Weights of a small transformer language model.
Size: 8 layers, width 256, 6 heads of 32, vocabulary 4096, 7.89M parameters.
Architecture: LayerNorm before each block, rotary positions, biases, normalized queries and keys, attention and MLP in parallel.
Training: a variant of Adam for these matrices, 7197 steps.
Each number is 200 + 30 x the weight over its row's rms, rounded and kept within 0 to 999. Layers, rows and columns count from 0. The size before them is the row's rms in percent of the matrix's.

# down: layer 5 MLP down (transposed), 1024x256, rms 0.0988, rows 406-432, columns 0-127
# up: layer 5 MLP up, 1024x256, rms 0.1, rows 407-433, columns 0-127
down406,096,191,192,217,200,178,198,180,184,174,193,187,171,304,203,196,175,230,208,145,168,188,211,159,195,218,204,212,210,192,197,236,130,151,186,146,224,173,122,232,213,211,214,197,154,195,189,270,155,197,212,205,222,192,194,208,178,190,204,223,187,190,233,212,138,178,174,203,206,195,210,196,170,257,173,252,160,206,203,219,216,198,168,170,199,161,258,140,248,227,234,223,201,218,161,211,178,188,202,184,183,206,230,201,184,220,179,150,161,224,167,255,169,169,160,213,233,170,181,228,227,194,234,288,194,207,186,209,197
up407,091,166,203,204,202,164,223,208,196,175,201,251,173,221,179,162,189,171,205,235,158,229,227,223,154,201,252,171,169,158,249,212,164,179,237,254,192,192,208,243,198,174,192,212,236,168,206,184,199,235,222,206,192,230,188,190,183,214,234,223,215,212,209,166,181,161,153,252,215,236,256,196,240,234,218,241,188,196,200,182,194,167,245,172,189,174,261,205,211,156,164,214,244,205,206,186,226,206,256,178,149,209,218,185,194,206,239,135,177,254,153,200,205,236,157,175,202,183,185,206,191,180,220,194,184,210,177,196,147
down407,094,246,204,172,228,148,232,226,200,234,204,202,230,174,188,228,174,207,201,178,203,151,168,163,198,217,268,261,161,152,174,176,220,175,180,188,166,245,180,185,236,153,197,154,228,199,200,226,188,174,170,173,203,219,205,162,236,239,233,185,194,202,207,223,162,207,145,202,247,245,187,175,182,153,229,187,283,184,245,221,204,186,195,192,232,184,174,232,195,176,268,191,219,215,152,189,208,174,210,221,226,193,223,178,248,200,143,282,258,189,193,222,226,226,166,172,205,279,178,202,159,235,147,175,228,190,217,237,239
up408,092,172,203,150,224,179,198,218,180,208,191,210,170,196,238,264,208,241,174,228,133,145,191,219,215,199,253,212,168,189,277,222,198,176,244,138,214,226,188,206,142,206,204,198,213,156,208,158,198,205,163,219,219,199,184,234,165,239,171,193,173,183,183,168,212,189,197,209,159,260,221,228,217,159,238,206,222,216,229,180,222,210,219,206,233,172,249,125,172,210,172,194,213,200,198,249,162,204,211,192,197,140,232,165,201,238,237,193,161,278,213,182,226,201,157,87,200,203,187,199,146,226,232,181,186,206,235,186,169
down408,100,219,149,239,245,229,172,172,194,201,230,190,195,158,222,228,181,127,234,214,207,171,187,164,221,162,211,199,193,181,133,165,188,160,163,254,187,212,187,166,193,219,190,228,120,214,176,192,180,226,179,195,185,184,190,182,189,198,145,182,217,228,169,138,179,250,228,227,213,234,179,239,210,193,220,195,167,215,153,247,181,234,188,199,163,169,217,248,170,181,178,229,182,249,182,206,202,137,184,242,232,208,167,171,230,262,250,252,153,229,229,232,185,236,231,232,164,195,232,229,164,199,225,214,181,173,206,202,184
up409,106,213,231,199,183,137,216,127,181,255,197,191,205,180,190,156,206,249,211,208,193,201,233,211,238,193,243,234,237,226,191,222,171,128,209,191,238,194,192,158,182,206,219,168,200,162,206,208,173,203,256,199,185,161,231,234,153,213,145,203,224,163,255,257,195,222,185,182,178,182,257,194,155,176,190,240,153,201,218,208,211,237,240,231,239,185,185,161,218,126,206,195,230,200,171,198,172,197,174,205,219,177,221,199,176,204,209,182,257,190,221,203,201,201,167,176,165,178,200,204,187,181,222,248,230,255,233,183,224
down409,094,216,185,205,172,210,161,121,259,211,240,175,179,220,229,222,176,211,184,193,221,177,170,166,201,190,261,183,181,239,210,234,166,227,157,193,195,177,185,96,154,198,254,167,196,184,213,199,198,189,186,215,217,209,205,239,253,172,218,184,204,187,185,181,189,209,186,192,178,174,177,174,221,169,210,193,194,227,225,219,205,220,232,206,120,233,221,183,213,256,181,223,214,201,172,199,172,183,130,184,252,206,282,207,237,136,216,156,233,202,169,169,144,178,234,215,197,264,193,184,235,218,117,193,244,223,220,199,197
up410,113,217,179,173,220,205,165,196,253,242,184,203,184,162,227,178,205,184,207,204,118,158,159,182,189,178,182,196,240,113,199,204,147,212,163,262,145,198,165,182,157,266,214,162,254,176,193,188,211,206,201,250,184,202,156,269,212,206,181,214,204,246,230,224,171,208,175,259,213,179,205,199,146,229,129,187,193,201,189,160,206,212,192,215,191,216,223,187,200,153,223,199,193,247,188,186,206,243,229,201,230,189,186,203,219,216,205,176,203,234,209,211,189,164,184,223,262,193,174,156,204,191,237,210,174,207,189,185,152
down410,132,224,209,228,182,235,255,157,185,175,236,194,247,223,149,144,226,183,253,183,191,278,159,174,171,181,247,176,187,165,179,183,194,267,205,194,203,194,217,172,178,240,198,184,187,206,213,222,177,224,198,212,169,249,195,234,201,176,214,212,245,155,206,228,203,228,211,200,193,201,100,240,199,185,225,201,157,217,195,231,227,150,229,228,180,192,146,254,209,204,181,160,230,211,178,205,185,139,154,189,223,194,197,235,222,164,214,201,198,186,227,259,218,221,236,257,158,179,235,245,159,174,179,206,184,202,231,174,202
up411,099,186,197,217,186,159,194,176,196,217,139,154,222,198,229,235,195,201,173,193,141,193,158,232,196,195,224,195,231,235,185,208,144,195,215,221,180,228,201,246,242,229,192,230,212,166,131,217,184,120,199,157,183,190,209,204,165,180,200,198,206,234,195,130,177,229,175,234,206,210,214,204,197,227,132,300,221,183,189,179,194,198,225,158,217,217,194,200,179,233,225,196,225,145,242,179,142,150,185,228,169,184,192,198,172,194,211,225,184,226,232,240,215,207,207,175,245,130,195,204,195,169,223,193,208,258,198,211,187
down411,098,196,182,183,200,240,179,229,224,201,236,162,237,248,216,177,164,151,183,134,214,245,173,216,189,119,262,229,204,202,190,231,190,213,216,177,215,202,190,174,212,189,160,191,207,215,175,215,134,203,205,176,202,228,203,269,199,214,182,198,262,213,226,203,228,172,179,200,215,178,192,219,172,183,225,207,208,177,217,250,234,194,184,185,152,256,153,158,261,175,162,202,218,191,204,236,225,190,198,209,166,199,188,283,147,155,157,212,152,187,234,199,151,154,155,217,237,209,196,195,241,190,245,226,237,242,171,166,168
up412,101,183,163,233,221,191,183,180,177,216,205,181,212,231,184,230,202,174,189,187,176,168,206,215,222,227,160,170,182,206,187,201,181,133,202,194,204,202,229,204,196,154,228,139,158,220,216,177,205,185,186,228,220,187,185,232,186,214,221,238,227,179,201,174,216,193,199,168,241,184,198,212,196,217,220,176,174,182,237,171,197,217,206,180,221,178,212,213,221,167,197,184,228,204,276,249,209,204,209,258,192,243,264,226,177,193,242,160,254,171,195,168,192,150,170,199,232,225,234,176,168,177,214,226,196,252,288,229,120
down412,102,198,164,180,168,203,238,152,190,139,228,261,201,184,201,135,186,214,188,188,182,203,167,220,201,210,229,206,202,222,212,206,176,231,239,265,190,184,138,224,179,210,222,226,287,194,201,233,259,205,168,196,202,223,203,210,148,165,201,198,162,209,224,196,201,196,191,193,242,179,256,182,176,279,198,172,227,209,181,198,212,190,157,202,148,212,191,201,269,225,193,147,191,182,168,195,199,195,223,218,164,163,228,193,249,253,230,190,204,174,212,265,145,233,199,160,208,183,202,226,248,226,255,225,198,237,215,180,201
up413,104,172,189,193,162,166,163,168,218,210,215,199,165,200,224,210,198,206,163,254,192,181,255,185,210,194,223,185,174,201,192,194,243,202,168,220,150,200,235,204,190,256,246,175,163,203,213,182,237,182,150,192,224,183,189,252,189,173,226,203,204,262,144,197,182,239,154,222,209,214,155,202,168,172,197,191,226,222,217,215,179,163,202,220,233,135,245,214,146,199,163,217,230,237,179,149,240,157,207,183,211,195,170,241,230,202,216,165,246,181,200,215,190,157,210,145,213,211,173,171,206,143,223,184,226,188,205,174,223
down413,103,141,240,186,189,211,159,216,232,263,159,156,175,189,141,221,170,216,254,212,225,227,167,168,172,227,224,212,176,165,215,149,137,168,173,154,222,243,221,182,206,132,222,204,197,254,180,144,206,196,232,132,248,190,233,186,205,220,189,186,185,236,190,215,216,149,161,200,246,247,177,221,190,175,199,215,190,171,242,199,210,198,258,213,192,186,222,192,173,175,233,212,206,137,220,184,239,228,193,225,136,258,218,132,211,175,209,174,179,205,161,214,237,209,211,202,244,173,238,213,245,189,171,193,199,187,174,229,135
up414,092,189,221,207,163,225,189,247,217,212,142,180,225,209,182,150,165,184,176,178,155,200,214,184,151,201,216,185,167,227,240,179,200,203,131,209,151,190,204,171,196,271,265,225,226,213,185,282,179,188,174,202,204,174,198,194,170,167,205,167,195,215,283,244,193,161,175,207,200,191,236,223,198,212,215,246,242,208,225,159,200,177,176,179,185,199,247,213,196,187,226,197,193,208,179,182,243,211,195,173,188,157,236,189,261,225,197,205,224,216,198,180,230,204,159,207,184,196,158,158,169,237,213,206,258,185,214,203,152
down414,092,183,198,218,214,196,172,185,214,193,215,199,174,237,222,193,186,207,219,205,220,222,164,247,221,144,109,213,201,224,199,228,189,172,203,214,208,221,204,177,199,200,188,143,166,227,182,199,205,222,210,157,195,234,168,278,143,189,190,198,190,239,175,166,180,240,125,208,213,212,173,233,182,192,181,217,181,153,170,215,235,153,206,205,179,246,168,183,112,277,197,228,200,260,198,208,224,208,204,199,177,210,206,200,160,202,222,185,245,199,200,251,161,186,260,232,174,153,222,203,248,219,282,176,221,201,152,202,222
up415,106,265,196,199,164,180,197,193,220,214,159,264,270,164,213,202,158,224,183,184,147,182,237,184,195,181,235,215,205,214,203,207,206,222,210,196,148,196,215,261,208,224,161,264,168,197,201,184,200,214,225,157,175,157,145,217,216,200,160,186,187,211,223,187,187,189,217,192,199,174,180,203,187,190,222,230,190,159,258,255,143,224,166,171,226,189,196,201,137,246,224,220,159,157,138,201,116,194,253,235,222,202,169,197,225,198,226,146,143,253,233,198,198,145,197,223,157,196,236,183,168,205,232,200,231,203,185,220,237
down415,112,206,191,198,229,263,214,198,193,159,124,185,242,176,195,209,212,184,265,211,207,205,147,161,232,145,255,183,196,129,228,239,207,222,209,190,185,190,165,210,219,212,215,235,200,217,201,215,238,196,195,218,227,132,238,200,250,208,204,185,197,171,198,166,219,174,221,153,207,186,201,202,229,208,135,205,247,305,198,175,192,181,156,165,175,225,164,167,177,182,211,191,264,178,185,186,245,226,224,181,182,187,205,243,214,212,232,173,177,180,187,188,228,185,191,223,143,232,210,190,202,205,233,215,209,213,194,193,201
up416,097,245,184,166,203,154,180,219,172,224,196,255,200,196,229,179,208,179,155,259,193,227,204,249,187,270,212,244,222,217,228,163,257,233,198,186,193,248,232,182,199,221,221,119,199,156,241,214,188,182,172,208,211,157,200,186,189,174,165,197,213,152,197,254,226,238,201,242,225,222,170,198,196,160,248,225,178,143,242,207,193,169,131,193,196,199,183,204,189,179,215,180,186,207,218,187,205,206,237,187,205,182,224,217,197,273,228,190,182,201,221,151,235,181,178,208,176,237,185,186,126,167,187,248,191,183,221,294,175
down416,103,165,234,165,183,194,216,197,180,232,157,212,216,217,184,226,248,196,197,215,157,161,220,231,217,196,163,256,216,243,218,237,208,283,206,215,225,178,231,200,251,173,161,183,179,169,211,173,199,234,212,167,165,152,238,198,178,145,232,152,161,191,214,204,207,232,208,207,176,173,212,272,192,208,153,171,198,176,198,222,203,208,161,200,165,212,183,235,218,228,227,181,186,237,185,113,222,252,204,239,107,174,184,219,178,180,208,199,167,245,253,180,194,200,240,226,218,170,224,195,204,208,177,181,247,170,180,225,220
up417,083,219,236,170,173,191,185,195,209,204,202,197,233,150,148,152,273,208,208,246,186,208,204,169,243,180,207,184,250,190,168,221,180,216,197,205,244,203,165,173,192,213,240,183,156,176,181,219,199,211,207,253,223,222,225,213,185,186,231,190,173,205,180,198,203,190,194,150,206,198,151,251,207,171,202,235,185,235,228,216,265,166,188,194,213,196,174,184,164,214,192,182,183,191,163,192,218,182,217,175,219,224,166,208,194,212,168,176,228,230,141,195,235,200,182,178,231,233,181,195,162,228,186,281,184,150,223,180,174
down417,077,222,71,209,221,187,203,188,196,206,227,201,207,221,226,175,138,196,241,150,206,250,239,152,165,212,147,188,174,218,224,182,216,166,201,195,171,209,205,202,197,186,203,216,253,181,213,178,221,168,181,150,214,166,227,179,197,229,186,204,242,200,218,228,227,192,188,172,192,237,230,164,194,248,209,206,232,184,147,211,206,254,195,167,161,177,210,211,212,210,233,242,164,197,221,188,216,202,166,154,212,232,190,165,236,218,120,210,191,171,211,227,173,202,194,222,212,177,200,219,224,197,106,161,252,237,215,210,214
up418,089,209,183,192,193,234,195,180,188,219,162,168,206,196,220,157,172,161,203,232,155,179,220,228,197,214,237,212,269,176,203,192,187,204,176,233,204,225,262,94,212,183,126,171,256,195,157,160,208,195,228,240,179,184,159,150,186,147,193,206,232,201,198,199,227,188,173,206,197,274,185,165,148,200,190,161,215,261,191,209,214,233,204,187,224,170,244,182,168,162,208,248,207,189,227,211,237,243,246,257,220,227,170,180,249,168,193,214,212,249,143,187,167,165,158,232,198,224,258,227,221,203,206,206,260,222,195,208,177
down418,084,204,185,209,180,197,159,175,182,167,240,234,179,211,184,253,215,224,182,191,218,193,210,259,234,188,178,228,174,180,163,186,195,210,243,250,182,199,140,224,211,170,179,178,249,230,203,214,193,216,138,165,190,190,189,217,225,228,164,226,144,175,178,222,192,189,176,192,161,190,194,155,225,165,203,240,156,226,220,192,188,222,196,165,223,244,221,209,231,238,130,146,203,200,205,203,254,183,228,221,177,133,216,252,155,201,225,233,237,219,198,222,176,249,197,173,200,183,201,254,179,239,180,223,172,199,256,211,182
up419,116,182,193,213,227,227,189,198,178,186,159,218,172,202,190,176,147,228,193,205,153,224,178,275,183,179,182,200,217,160,218,157,82,198,202,166,233,235,216,172,153,157,270,219,212,164,173,215,203,188,174,226,217,218,176,258,176,243,193,180,235,211,202,235,199,171,209,195,198,269,211,206,268,181,208,208,252,192,215,211,155,200,197,142,193,265,166,200,219,181,235,178,172,165,158,206,209,176,191,168,219,205,182,179,229,181,230,217,218,268,217,228,203,223,194,214,225,129,211,199,132,202,211,235,206,192,201,170,144
down419,124,251,167,199,207,170,264,199,149,177,207,180,193,151,147,212,225,216,179,221,193,241,204,168,193,240,192,197,184,205,223,219,149,168,171,250,219,240,193,235,160,194,265,199,159,197,211,191,195,212,151,158,255,187,205,250,219,209,223,160,208,201,189,162,173,172,250,175,192,204,213,220,239,174,220,214,217,159,185,147,215,194,198,159,239,206,229,191,187,216,209,167,211,165,220,174,244,222,195,193,186,228,160,162,216,230,204,221,180,184,122,221,158,185,173,167,178,231,246,210,183,201,200,176,158,145,190,239,204
up420,098,198,169,172,206,168,138,182,192,207,171,219,157,157,176,193,132,229,200,162,172,203,240,240,217,169,222,168,241,218,176,225,228,196,179,201,251,177,210,198,217,152,213,153,192,192,248,206,193,183,258,190,230,188,197,141,169,136,206,180,190,215,210,205,224,248,233,232,142,132,226,214,208,209,238,241,210,192,208,166,163,262,167,191,180,156,248,160,213,182,212,187,198,176,160,194,252,179,229,160,258,226,208,177,179,162,199,169,230,187,234,200,190,246,187,202,200,198,172,226,199,213,225,266,168,183,177,195,234
down420,094,191,235,219,204,263,223,229,212,160,198,263,257,214,180,182,232,189,182,155,175,238,200,221,254,248,175,167,190,191,223,212,170,171,195,199,179,202,239,228,199,182,157,197,167,211,226,201,215,217,250,148,184,188,241,188,207,235,215,216,190,168,156,185,139,173,182,213,241,177,230,160,197,203,238,125,254,189,165,180,222,188,202,252,220,246,177,252,191,243,221,215,162,201,217,222,217,163,227,194,283,253,142,165,175,207,132,171,184,180,218,181,187,198,195,197,181,213,231,199,150,170,238,229,164,217,185,209,175
up421,086,170,216,189,251,185,211,202,189,248,190,161,212,202,156,155,209,200,139,147,230,206,228,211,221,218,286,217,201,150,149,170,213,204,215,205,148,181,167,181,186,212,184,171,210,172,177,193,173,172,238,245,182,226,224,229,181,216,241,174,195,166,212,209,204,209,139,240,178,173,128,183,184,260,200,172,207,185,175,142,214,210,224,214,207,213,218,231,154,257,161,193,260,235,238,198,194,170,227,261,185,186,204,228,237,166,215,216,247,238,151,200,207,184,198,203,101,226,194,206,189,210,212,183,235,166,234,164,210
down421,080,200,257,158,205,182,173,174,190,175,160,177,164,163,240,210,204,174,223,220,202,186,238,249,207,174,124,218,215,200,194,206,134,201,212,284,234,187,194,254,190,220,167,241,218,236,239,243,259,196,137,258,242,195,221,207,189,206,175,224,233,260,153,208,202,172,208,203,206,199,243,205,211,167,173,199,191,196,235,229,229,172,217,185,193,213,238,199,173,184,208,152,232,187,208,207,231,236,223,179,171,184,187,174,208,201,178,157,163,258,238,156,201,200,205,250,244,159,201,232,252,196,133,176,174,233,180,240,232
up422,100,208,213,173,172,190,192,174,175,163,215,187,253,151,162,261,207,189,188,202,204,159,244,212,183,213,161,186,214,244,183,261,196,199,164,182,241,226,198,209,177,136,199,202,205,200,212,176,177,186,175,243,189,221,216,229,196,125,175,232,223,193,183,212,203,262,249,199,174,187,186,244,152,215,168,156,177,203,204,175,168,193,184,201,198,221,202,134,162,175,268,228,216,174,167,246,200,166,206,202,239,192,219,115,214,222,226,183,171,182,210,183,178,222,185,146,216,206,231,176,178,147,229,242,153,211,247,203,201
down422,101,170,234,235,174,210,179,169,187,200,250,160,232,231,197,240,199,186,224,267,189,222,173,207,204,213,252,207,215,200,216,168,174,214,182,166,196,160,190,179,224,197,153,155,235,259,195,227,113,192,206,164,217,167,216,208,223,246,137,164,265,155,232,176,197,191,159,111,148,183,249,166,220,194,184,247,216,216,111,189,218,214,191,188,203,225,166,215,222,178,215,204,225,189,230,205,199,191,178,192,231,177,187,206,204,214,116,228,212,147,201,177,249,235,184,211,177,165,172,173,161,230,245,180,202,212,198,192,198
up423,102,246,171,141,192,203,186,181,177,242,248,206,226,140,239,248,164,213,196,189,197,136,179,183,165,219,200,185,183,212,219,269,199,173,258,242,209,201,221,177,213,185,204,185,210,203,93,197,218,128,249,203,190,191,219,180,179,221,159,219,234,193,196,206,192,225,265,240,161,178,180,250,206,212,204,227,201,196,164,206,173,156,143,218,195,155,256,194,221,200,176,212,228,214,202,191,209,199,194,222,200,163,182,190,218,209,240,164,135,245,238,187,243,226,149,223,184,172,219,179,168,235,211,191,160,247,194,246,237
down423,102,192,206,178,225,201,204,226,252,258,251,205,156,198,155,166,198,198,183,167,220,238,181,205,162,229,229,244,216,217,229,190,242,208,232,199,228,198,204,159,206,210,209,192,209,206,194,175,200,168,214,214,203,191,200,162,181,205,234,201,155,203,198,227,191,218,191,215,162,269,200,187,198,244,203,189,183,221,179,202,200,154,166,193,203,216,235,224,164,207,206,175,229,152,170,124,188,212,204,240,213,150,157,243,162,175,204,170,229,263,202,213,215,291,181,152,168,153,171,179,231,234,246,229,198,143,217,203,214
up424,089,207,229,228,248,162,157,225,141,233,196,214,162,224,195,170,202,238,190,169,194,185,221,228,193,247,246,242,230,227,209,206,226,190,174,246,150,172,176,147,192,224,186,208,271,150,163,232,195,188,204,223,234,182,154,233,254,191,214,179,146,183,221,178,220,221,195,206,203,191,235,209,210,227,218,205,181,195,157,196,205,181,147,220,205,185,242,195,178,169,175,218,242,223,223,228,157,209,177,190,135,224,153,125,198,195,190,221,243,184,222,241,220,250,220,169,187,246,164,197,193,173,235,189,258,173,171,165,237
down424,089,183,166,203,180,176,202,211,288,217,196,190,222,190,227,165,150,199,185,212,165,288,201,215,210,179,148,160,184,200,224,181,212,182,210,173,248,206,218,225,215,193,187,264,144,205,236,107,180,213,162,171,195,174,251,174,240,214,167,202,224,257,179,166,182,217,195,207,226,191,228,171,183,234,162,167,210,203,201,220,204,186,232,196,241,200,239,238,213,267,231,148,175,208,185,231,192,209,201,192,209,206,218,126,221,207,205,183,120,227,202,162,178,186,183,225,180,187,191,281,129,221,210,156,192,205,207,224,226
up425,104,151,215,165,205,201,237,216,147,259,183,195,184,161,211,185,158,212,238,175,166,190,223,214,192,179,163,223,163,196,227,230,226,234,229,183,209,257,270,253,186,180,115,212,198,201,212,163,208,190,167,181,225,226,169,237,179,216,234,182,208,145,189,234,201,163,212,169,173,199,222,202,229,192,246,177,247,189,222,235,155,172,182,230,178,242,191,172,218,197,229,251,222,228,232,202,219,114,233,227,185,178,211,213,229,180,193,214,199,164,172,188,247,204,206,197,288,177,202,175,234,199,237,233,194,171,209,235,169
down425,098,193,164,166,214,191,191,188,194,157,178,210,189,149,213,196,155,240,233,186,127,238,190,143,233,186,214,224,158,254,240,244,182,232,237,171,237,169,223,186,199,188,171,191,221,220,186,164,205,200,239,206,201,156,200,182,157,251,201,233,207,195,166,194,140,210,226,290,216,184,234,214,216,192,193,174,193,144,209,215,163,211,192,176,154,186,218,231,180,197,186,161,189,210,198,192,114,207,174,193,207,231,189,209,136,227,202,271,133,221,190,226,207,231,219,250,242,195,212,156,190,243,195,151,204,212,206,182,175
up426,086,152,174,218,238,214,209,182,241,170,194,135,203,210,209,135,159,193,188,210,198,176,203,232,284,205,195,171,110,196,190,250,178,190,285,208,204,161,250,225,207,229,223,191,235,194,191,211,225,206,151,158,207,171,206,175,174,256,182,209,234,184,202,192,168,179,193,116,177,250,226,159,177,172,173,251,220,235,217,207,209,238,191,186,169,160,239,165,186,255,247,229,227,189,243,209,213,243,187,231,172,233,180,182,216,226,224,167,219,193,139,176,161,202,206,167,172,242,246,211,234,220,204,194,207,248,217,226,191
down426,084,230,150,188,211,194,165,224,184,201,241,202,178,192,194,185,249,263,227,179,139,183,231,175,157,182,189,205,213,245,204,165,215,196,197,207,223,195,197,214,194,210,208,208,160,172,233,225,147,165,302,199,184,196,219,200,175,175,167,186,128,191,180,222,187,239,176,218,222,169,182,182,258,219,237,235,209,189,171,193,183,165,137,196,197,239,166,237,191,158,196,208,178,200,232,166,227,174,237,217,235,180,190,236,233,210,157,225,162,192,220,272,194,215,214,224,196,173,187,202,115,197,34,220,217,203,204,174,152
up427,114,187,159,217,213,201,182,174,171,209,192,219,208,164,176,192,175,211,262,225,250,239,210,187,197,214,214,254,222,172,213,192,200,223,100,224,189,265,236,219,171,238,188,161,174,181,154,213,189,211,157,226,177,162,193,233,169,170,186,198,152,182,247,177,185,194,189,221,168,237,252,198,236,227,143,243,209,114,225,149,189,202,163,203,150,173,189,187,213,159,143,166,186,188,190,191,182,175,195,211,186,183,188,144,217,220,216,159,207,176,186,214,199,208,185,184,192,258,179,190,152,144,246,252,174,184,255,202,134
down427,110,176,196,253,258,219,150,172,188,188,203,192,205,183,237,212,203,174,191,199,168,227,164,207,203,162,168,231,171,197,216,175,210,144,203,226,167,212,213,195,192,174,220,225,199,210,201,226,180,233,202,160,191,252,186,211,212,201,200,178,208,235,202,169,208,200,265,178,193,215,155,251,186,215,244,206,196,225,239,213,152,191,167,266,134,190,216,232,192,193,229,274,190,215,242,172,147,226,208,180,181,161,174,258,243,273,218,214,201,241,182,210,252,179,217,231,209,137,218,220,143,200,158,213,233,166,274,200,253
up428,103,182,268,245,221,206,231,189,153,159,196,159,183,173,205,103,144,201,179,222,165,204,195,191,233,190,192,230,240,175,213,177,195,256,182,214,166,232,310,98,197,195,213,176,184,197,192,176,191,258,249,201,247,200,195,243,183,206,142,219,168,205,207,300,172,170,172,222,229,205,183,173,240,163,169,246,217,185,216,185,203,165,199,172,243,247,216,154,216,182,208,195,186,197,228,182,182,188,186,166,200,200,138,204,194,196,248,225,208,227,185,200,131,171,218,211,173,188,159,197,209,182,214,235,201,174,240,243,229
down428,101,205,242,195,220,200,165,197,237,197,171,212,225,198,216,195,213,231,185,184,247,216,208,139,206,152,226,133,231,181,192,210,232,157,160,221,222,185,202,173,204,212,236,179,208,213,219,164,211,185,201,176,269,224,158,194,181,178,196,255,248,216,220,185,192,177,210,188,204,191,187,144,168,225,211,245,201,169,190,255,189,171,196,136,171,195,211,203,206,210,129,211,219,179,218,201,203,297,239,183,186,185,212,161,232,209,190,179,220,186,211,215,217,210,127,196,212,203,211,188,188,232,138,249,163,192,190,199,204
up429,100,226,172,205,184,176,190,190,187,172,186,169,205,177,173,167,175,183,273,181,180,176,221,215,198,230,210,183,237,208,208,200,230,233,198,138,225,243,222,248,231,179,227,215,200,208,205,152,163,176,224,206,173,132,156,221,150,203,190,228,244,242,244,266,200,212,149,203,197,195,256,247,157,199,205,243,200,189,148,188,160,210,237,145,168,230,226,243,175,197,181,187,265,197,213,191,251,224,193,194,228,218,193,230,201,147,196,219,204,186,186,142,249,157,203,171,178,252,237,189,189,213,238,234,171,237,189,184,199
down429,094,227,194,182,189,174,208,174,224,184,251,178,218,201,215,170,193,244,254,221,189,247,213,196,199,202,199,242,189,227,217,161,216,171,177,238,137,216,236,205,206,200,235,221,199,178,209,229,218,242,189,161,140,230,225,165,182,248,194,176,198,182,185,176,277,197,212,193,214,169,196,172,195,191,189,213,209,220,222,154,165,192,124,272,162,165,214,127,196,287,226,227,215,183,175,251,200,217,156,206,232,255,187,190,128,212,194,211,212,190,229,182,168,263,248,195,184,181,231,223,223,219,174,212,214,218,199,241,168
up430,100,236,220,199,243,216,172,235,209,181,202,173,192,192,138,194,167,242,201,176,211,179,162,228,212,229,210,132,236,144,175,127,186,270,165,158,187,206,217,195,148,183,210,160,210,159,178,224,215,188,189,203,216,238,141,168,184,201,173,195,163,226,170,170,182,147,229,176,167,199,157,173,204,204,190,232,179,143,214,153,189,219,188,157,216,140,190,158,236,182,224,235,229,237,183,170,195,215,248,211,225,229,208,197,188,201,227,163,192,225,216,203,235,199,161,192,194,207,130,191,177,210,216,227,181,226,257,209,219
down430,100,247,227,174,168,199,205,208,176,221,240,229,195,164,248,183,224,185,168,171,196,223,188,207,230,230,207,222,199,186,186,185,175,121,242,185,250,235,204,261,242,216,177,191,212,211,237,161,212,217,282,295,146,208,216,189,187,194,208,177,145,170,170,188,207,213,182,189,241,194,232,185,160,222,192,257,179,245,209,199,156,195,178,203,263,248,250,185,201,232,202,233,169,210,233,180,138,198,199,194,172,222,206,197,238,208,170,159,197,189,220,202,174,240,246,152,160,259,161,144,166,222,97,173,234,198,164,202,145
up431,099,184,231,265,185,166,190,194,228,201,183,206,176,222,199,235,183,247,147,188,202,198,185,215,206,230,208,264,239,160,195,173,169,185,211,192,124,236,196,246,250,212,242,202,175,205,184,175,185,147,183,198,203,212,175,226,155,260,211,181,155,213,243,208,180,210,265,279,222,165,257,206,272,244,211,229,207,216,216,192,233,254,210,192,196,197,171,172,237,219,184,207,148,251,199,194,184,225,228,183,200,189,199,175,183,163,204,181,147,196,168,173,204,250,157,157,214,245,166,227,218,185,232,236,198,226,193,210,179
down431,100,179,191,199,184,242,182,211,160,175,215,217,175,187,219,208,211,231,249,228,212,166,212,197,172,241,144,224,207,174,231,220,206,242,224,191,195,184,254,171,183,199,214,235,208,181,207,168,225,181,201,241,174,204,237,224,195,209,174,171,166,206,222,201,188,185,261,161,204,190,257,173,254,206,161,233,175,152,228,146,186,210,256,196,224,167,240,251,188,213,247,184,208,206,207,229,166,192,133,158,202,160,198,254,265,216,209,171,229,190,229,197,225,151,207,193,157,192,183,209,114,150,72,154,221,216,166,159,162
up432,106,192,180,200,220,262,161,199,212,201,201,148,192,198,208,225,175,199,165,175,231,147,194,221,202,213,228,234,204,213,186,186,239,190,154,178,157,224,137,197,169,209,176,186,197,176,205,199,140,218,196,184,147,187,177,136,189,197,220,192,202,192,195,199,168,207,191,228,174,134,210,214,213,219,163,204,209,155,183,218,232,197,180,222,194,217,147,197,181,203,224,165,159,213,201,207,164,183,240,214,258,156,157,148,254,254,203,204,220,234,194,142,249,185,212,148,248,181,166,217,187,189,244,182,205,166,213,240,152
down432,102,194,225,156,217,175,233,194,236,205,202,188,158,172,220,194,252,173,202,226,200,174,175,254,212,167,200,226,167,249,160,207,239,200,208,218,204,210,225,188,146,162,225,273,232,184,227,167,210,185,222,163,216,153,196,194,246,219,205,211,161,206,205,190,197,170,202,201,200,258,181,214,156,165,185,184,158,186,204,210,191,213,172,111,187,216,186,204,246,194,178,257,203,238,198,212,190,189,247,196,225,210,236,221,160,187,269,111,162,158,148,194,147,231,239,181,189,196,216,231,199,195,209,221,215,251,171,230,159
up433,100,204,168,194,167,242,197,188,198,239,182,209,203,206,222,196,163,193,179,227,177,221,176,208,165,204,211,207,206,183,213,213,176,173,181,220,238,204,231,223,244,179,200,215,224,233,144,193,170,260,207,194,222,213,188,186,166,245,227,184,205,212,210,248,227,235,233,227,183,221,157,226,221,251,220,206,195,167,130,160,169,192,176,169,203,176,191,260,255,187,168,215,218,169,246,167,194,205,232,234,232,181,215,229,217,141,230,208,175,166,140,188,163,195,141,210,153,203,184,237,197,180,215,143,182,201,197,224,229